From a checkpoint of a small transformer trained on Wikipedia.
Training: a variant of SOAP for these matrices, 602M tokens.
Each number is 128 + 32 x the weight over its row's rms, rounded and kept within 0 to 255. Layers, rows and columns count from 0. Numbers have three digits each. The size before them is the row's rms in percent of the matrix's.

# layer 3 MLP down (transposed), 896x224, rms 0.0463, rows 674-688, columns 0-223
097:069110149108172150134122127161128149142108113140172098060158144108151131091146089100105173144084140191139125069118111118153130112131051162132145144128136085126119154160111171054117128087120086142154077182150167104162172139091176098139117112108141164123143100181140096105161150122107109097189162156159106101151108136164124133159114043150094174096097165187128092102084152102135127149078087125117181115158154167063109126157067111144172162140142117080100178119118187103135138107154084199054177168149126152095144140086124146170097160129074136120070164151157135115107122120125101177112178188194078109127132085109103090144130201130169119123116143115173110152137148112125198121133
082:131121086121153186119150094132171102126003148066106088112135183160109158165093141105168152157102076153159125142119127160157174133102076121110189152152146147154167114125145117057114087137131149106143131253104172122124119079121060122159081126104102135142172123170121148104189164159120155129119126148128126123090161126061157112133120172183143147149159162123165114087156114144071112174141107160159127158170150098114131130112074167146116152113168078142113108143139107099164210078104085131137169123099143137135178155123146179135130105067130128043060158111149136142127134098146162187145109153119115101122120137136111116081179198147117093097146139143118139106112086150176126122109
104:094160041140122171135088085116140089142201139107169160163148137121122158105099093117119119157123129125146070112139149096101095075149138143110108128150152092157185102146183115124127114167184113168142062065133114118161095067090059145185087073128152134157128149157163105109114136071168149110121083082129150098173114140159163109099103132155148132139142137101136125156133130122136129138136082150132161129193104139160163167158102108187121115117097134153129133167076134089082090023129134186180056120149136108105139107101149158137123143131154087122149182138094092191107184080132120197157141172137128184101116148086166134100073144048143077147131116102147092089145182102124146141166
104:095106145121116155125144090134139148127111150137143107154122160163152112098128093107091094183114140110094092103070116158116224124114152088146149103116076139083090113094079102079104186103150131119095162139164087082112206122109089117126070120142076130145153129156162138101069134140116079095085081157095178099143156150158167134140146144183163121107116125132130167106181178172124167185157101109109053208108135098118159150140101169166189146164144149095090141128158182150079160116144110098109073138096077119092157122127153189136105126119109179159137115169122153151160122051147109184090096144153164088133117081129106137126077118067144136156076092100183129105122084113162130174078
108:125117120118130158059138121158119114112082159143140100075157099124128121171209131176117138099115152115155158093132235139145119109117063117132091182156119126068078203129131151139096142145127159095152154141133130154141089132171126113140101078146175185151187128153118123122104113182170095108144116120129144137101091114100118120118153148185175131102126046118126116186102133156101139115084173096117140091084121119178118175145078073133120118079135168109087119126151122117149119205132144151077202092123199120122136116175133105163141095100088144053149139132079236158166132132109150134123151099159091143100147173080036123128127166175139131121113099141157146145139143137083133159099
099:194168054103107129119138147104104070141168108143160135109122076160138151116109109102136133143183136112114132142173178115115037123091161132127124143091119112147106080169096104141152158174069060154165207052145140090078079166139090162094129193130149082100113139153154192170134121086097124166188118149091123139108159126167113086128117092083146067094108090092089152097157124094079156142108199120116152103114113102067092121095125156156137215129100132146067146082100122102127156048134086131136143139135094188121107136149111148152094186100132104095137165152121156142124081094155112110150132138054142150145165159095119099100118099105113152112072114128112084115134134157105105121149
098:100091130114131111154113174108075162108162165129129216183134158090093128129160111129057150071141126052119110216168098167136133180181140083132128136170116151086105158047140105179060168142133101135124083151145152100099194081137152121088108138154128102108092120129167129157168115130090144192080196094085086082092137126100109165189148097128113083145122101137145065097123145107136095073116149171149135139102098125163150172095126109155110111174141127108080079084165106138141101099146127094140105064101124192121130138126135142118145149125203113130138170114154110081092125077164131171096150125132124104128096101168095097097065134129134155171132126172101102128172142133101130090177
091:077133166100116139081124140104124146167147097178126099125086160127119118198068055136174092151111152187172147131158134125147165139147129133119150141148102186085099161085090119104044085163143149145127151123173115138111163179108125155103219145141137154182095094101085162166126142122121103182136099142088186106114127129103108106135132208142092144110054167126204146100150124103126133134143136127127146132152137102158143166193144150122160140107144117061116135095103184202148155164073099114137170127120166145157163153112161109140143167083118115147090152176065151164101139176128066068126102085082120082070143138175146177097103150133135139111115118087132079107141154148083143108071
102:126130108166115131170135175136100080080104120187127136128137141126137172127088139145101118138129127121125110154173122099134141195132127095135093181114146123135109154152121153129094129134154108115152154172124084179199099088119149132124140076133127159150144180148088090121160170113155147143117163068097108152138152143138111133086148166136124099087135096188065127087037185111087199097193106085138090106142159097054140151125102121163127114106131163082138153060169152096177129104155056121151077116138124129163190068128148176180135093121105215107119118092195124109095159192067097094108117087102132084077135147142184145101156127103134150168090108152111178182130136116142089167095
072:124117099140083127139104158108078199134173144122113099074114141123141157147109087117121156144162176141101120127133146148139131139135050088079169154140118169132141119120126108120143081089099115147124087161123114180137132121092184220177141093205154155113129190129087121151072088087174136108107171100137118126174143108132102087092093129171133071043101094106105152151116106140123077176184135075120143104113134154166155170099179171155135132101115092104123139133126105073114108111127106137094114120158182118147174156099147166094158106147106121158118164173147138160135141174083156149065127153156099107134161094154175108114083106047184166122102074111124061066062093071157147155127
085:108124144121133105104109127198116141113138130157143142146175112110171111160129098155193145102109181106121037170111123158132164100135085126108127147119058161167064179133136120137146100118157143108068087169073151138114061112135086171068133087172154077091093095130126086098140115111108140123148184166156109118115150171114137104149084168168121109151108113119070132164135136144082113135137120189147075100029117096105128157100109155084154121091152073131133127097169138067144118091142039132114096073127124160164174131108128062096157133173141177044112154131095192112095160156140150155119163138078141128151075153159158150123109122114140155186170125125155111154181133123113132150187
090:065163194088094167130095172118077158155170141142144114118155118126174132091137131095093177116124166151131081198194068069174153149150131143121133144159150174124043089147124162116107127115136075121139147143119137110097156109174145120118193080134109135124165102128184091089108187099144128134110147188119096162117051141111199201152157076128108132169078158129070102175177147080146145093098159151099120144151093140120125082117122095105167102136166102153159130078143112115122103144144090195154120176100088118146110108199137149175137094104153135146202135143172102095109104131144093189147126112126120141144111115177138114124192083130146133092192090132127120138141131080156156112165
075:138115107120091089107074190206099126091141136125149097143144103064167120112131145094133156107127141125157156145126109157166090130127125192184177136123074070082164146183140184114159127125136188100090137096088166066176179109113071095101112178131142079155160145154091130102192113135128157165134094154187114136147075149113163093121181152104119113190138113131160106095131082149139088184147126137132102133104071156070147160159182200144153164115136117092062080068082133170109117093105152105112134141098162186060136107132123113120146151092108158133149097118085097118156150103114140208108112112115145081111129123162177151116135089106120172163101139194116139134169115079131122172125
106:129118095099167109126129161110100113138118142170165101146091074156102151126099093132155154120051164112104129108210132162079150099085071103073134126147149176144121139118088129132110109137128187139131148117150170123121119075107201094078144047168106104080152137102127137118122072120080126108136112087119168091122070134155167180165121132162070113080173163132159088141093158072163168160158129190126149212141136141131141118186132173100142100141142135124114122127145135071116151083093143195111053117149080098112089101128146148091128020118119091102160095133109137124149125118082137145169118170134134166104093136135117178107114162137101139137236115150129188101094132116114162148116
110:116143185097120089127064111196102108151109119162120120198088114150166147122080119141094074168145136114099117136101103164114070095160154119176105099119091132075092128126168080150175142131097130103122100048132123092111205116149100093107119136132154145080142162102112148156136119126070115139080206098092097112146171072129154135172117159118117124128056078151127122145174191106194098113161141086158134172116161134125094102100122169182147152113146135148124100095169074130162190095143114110182110118196172121162147083203132111158090105097115133140156172151131114112159102146136140154171121112145137170104101081189067181091157124125075131144112112137147120134203121104088142076118
# layer 3 MLP up, 896x224, rms 0.0534, rows 675-688, columns 0-223
089:107123184150157033171114165099084070124137192126129124102114111118207153163111112113048081079065131117097123162141166081102139157126112109095132111094123092148116142197109124171139094100120116169154087131131131152133153170152109161125162121155165122199145120122160071193087098085142106135081046104130186116125114081111145172120104164112108132101105123115142203160082120085163163131157120110121154092111119143119131117139151156150192079155101157143123155111127076147096112139152200097168097152093130138144080170126113148150120122176131105131166122145125149127104094139123108075073116044130084119112096113122155175093109078133027112132103137120115164136101168085107166116152
097:183115142113145119163072117160128091112104039095127164139104110115127113148108075165174089115103122163164077074133102173163095160165132108096148112096158139063138198156132092081123138064162119131096091172194146136066187118155111107076141113130137153132109083114149157183077155141087158145113151113150162105097062138132133132150168137166165081113140131099120124107133172118196139057130152148126151142166191101072207103116109171175189135111170144096113105089180149173134116130132134132145117130129093117117136101135093121156148173122090164142121164168157125115128096104119120066134133198116110114109092181173115100176087143169122145143171176067146146158105178083126111170115
110:143098143179130100127154149106128120121142135099128087093090114131081152124158150178179124099144153137146139162184097131135097072103088141120124101178121146112109177170171090139084069128096126112132107063124117130123149145065172135143176064133108127166145121080133148111146080201099102127127187036147093144139143160153116116124168141123148149108173147119095122097129060091093124155086132063222157132151082102112164123149127095111126119116202080157148148079124070057153154098149134173142138177110153150174129151157106134146187125146118096162140093152123121099101107127150169144105114117117069100109214134125105118145163144183142072124123182144085119214070129155101077140154
104:079154137088149189165096110088100147170150149135156142089121142122120143101081140124143176136145118125165150110118148118139149082187126124138160112153087135122102148155109150181063136099154052166171158134147121204110132089107102187136143086144133183127129098144138119060132149065115117140194174126090142150125168140123085092072126099106103117078161104137091101098098172136126179179108102112122181067127079146109163163075159129087157103137086120137092144132116086128158132125118181092184099122160111162151149136129053100107094158107134081106121175147150178153146176108195145133075099127096103125119181128098068111049169165081166127053099123155130115136106191175100125139101
104:152096138089121157080161085092147128116085164079114112127143148110106095174123127121112109175075073138093143077121163144145158098116171139149149091194145144135156143107134117149079128223095164141107094142112194124140162142126187151173088128220141102146172176129067091103100099143138130103136090167135124161108133179101144138119135198116111119117206168089163102171071119144113129145090103121155101144135143155113111147138105066073087111116121138112135111212091173151109092155181105106124132114148129089085177164131181145113161124151166131105098116112095154097068127143140165152067131096156188152105137144105206124152153126105180103088194081130056106109099158128133098127124
100:112123159186104109117136173121142171091064124140096135120182147125167127164119080147154128107085057129111135151152151194089142099153171140189093118094178104163112119152140154114125097078167150161106167138146168142123104178090099156229102101086131111167077084189106099084095097124054157096153145146153139080154138120152174126066106096124150116142114139120127149188105091149123178160168158136143118116093063164110085114111110139131187131112140136135103167133162185153120103103135089154182135109127113173122148145124115157138125123192138165134143151159064158170158113115092113131100114111103104214167141099146118105150121208102107147107167119104128200105057121126048100134134
094:175140143060136127163114127090149164106120166146113083149102139143085195135180110079124131105115108108106193193095116131136084165159148154142115169048080089123070130133091129174130161115172166131172074118113112144138138130092162170130180153077150129128121124105137143160105134154097155144084168071119137126110224159098142114134081088173105172112155094160121093112157123106131107111199124147146108120072128151102184098092108132152141124128196089100177190169144098140103083149100069118166128106167095152132065134130095129092106153133108125113106040129118140115169134156200177147112108093135109194103101161106148104149158107114105062135086124124117127167179120188119144182141
101:110159165088090204110119095141164163113158136084119133124101153098112128143154143073102078120180139212135155133106106111132150127181145115143149097115137114103140083104126123106146091169178151204117109079104086109079126072108144121130149174106124085078057054096127134150092145155163092101112150172136191130060123117164117107099123152107133116135088158160164134150194087124125100094189135147094138134101117118102112128135157173084120132147068149129101124150081142180077152111067185083128162125092108164102146119135124139134235101158169110156131156121082168151141092176137217132148081128122125129139140107152116111187136144138179109140180175127152064108154165127109105082164
077:086132073136083160142112128130165168117127167151150184136126183097175063113122129151112150120085098131101170088112126102112149166132122178126171069128128121128137115110132132118079177133111144087154115101080127111125112080189076053092121141086160086127180131158151128159097164067079168153155143104100116125122124134098170099157142131142139141194088139117104133144099123089183114130158131150123132173132064120082108071071167132106176178103132110165115153100181134163157168141178137101065107066153131081098122182150117092117174136098101133045126173093168070165148103089181149054190120139103124109164159107116096157121123112132115164143155145125197097165102100116172085085122
090:151128112074138133111131099105137094085111116156169091111098141157081181179138179108095101181129098133143131059184123109186080170111118125127156131092188163113116142130154151186147138131080116106142196177195092096105161102129081087104124204168139112169158191107104137116137136138176125136163115121138109217115122137165163185157150168112160149116151151162154159091084188138175066115102166135128176115150134105142102164137138127132102131072108156105147093194150153085133154119132179101105136150171158116124077107171109104064136155091084118147180076085115101114181136148181053133120110084112089152135094081111084099143128127122126075127169106164173145093123153171127111124104
089:144139054174108175077074151151139156159074121088173092135074141141075154154143169155119155175134086175084130086117132128114169130045113145138114101094166127070100120076128127065120124117129103171112116122139147178129167144129113148155156192121136127128105130115125138154147169131111157111119185168090073134104163138149116099159153154180116126122141146101147067135090060094214105115093135113123173180209144124118040075156163062109130151084126110126156167118091143144093100123154114132186145151078094127061118130147179172191090120079103106140073133105140136171123135145102160129118158101107115150122142101068107117127144141068122127095073125126121137133160112118100170083078
080:141134149178103135030170091096120156150131162083142105102149140153126196149132107128111141192079163055129116108111115109116117133139158126134097101204099183118157147121099124128154116129082109107135128121140038105182098098116142141123145155108202172086069134101110066164128069104113167116105143130150202131203136153138107118154114122158119138093110162129179190147129152143170165105137136095162100105073105155153047128094077062057115114140159179167143152158104089127140135127125117158171155123123138166177104137169163125180123099157140134128089160138197130109131106154088146081147105168173138123168135155122161107129125128133100088111103175034110142135063156137145117133119
104:108136143137115063148119123144137097116108120178122109145146097123215148138124146104095126159129191080129111142073056075167083139107119163112075085067158079160130121113047109087110116155156116128170103191124148089131083153086131149177200174109169121079138130084114064131134089163073081116106068152155127148134137148116110158149098050120143122212130134123159106099130140177152156104160183105135106133115176146115089120167124108127142142077131143087105160119072106119073125162151134062143171094123061100116183107168098096126131123203132090151160116155127136072107199122141122184101180134124123161077118150107114157143134130162110147104106151099158132161140099097146090136142
105:126142089093108123107122103104086132141178091195128096153172160155131149137083176122127131143182142149135187113135134165123129115105102180129151092131155158031130115145049110123203112158101137112157118106149133080157131089140163135098114063128085198155131126118165114146115144170158130150084156136061127133113178070062112055150129117091120080166079085180076104076117062112160128142132134151149124135171150168104151057097128160118132133080119187208111131095135114083151119191137119102115196087093099137093155138111126150158150205169114115062133172139078120169150104106113168088144122152177145150113145112119086073138120148137132130126152118136139153102147186156138126125150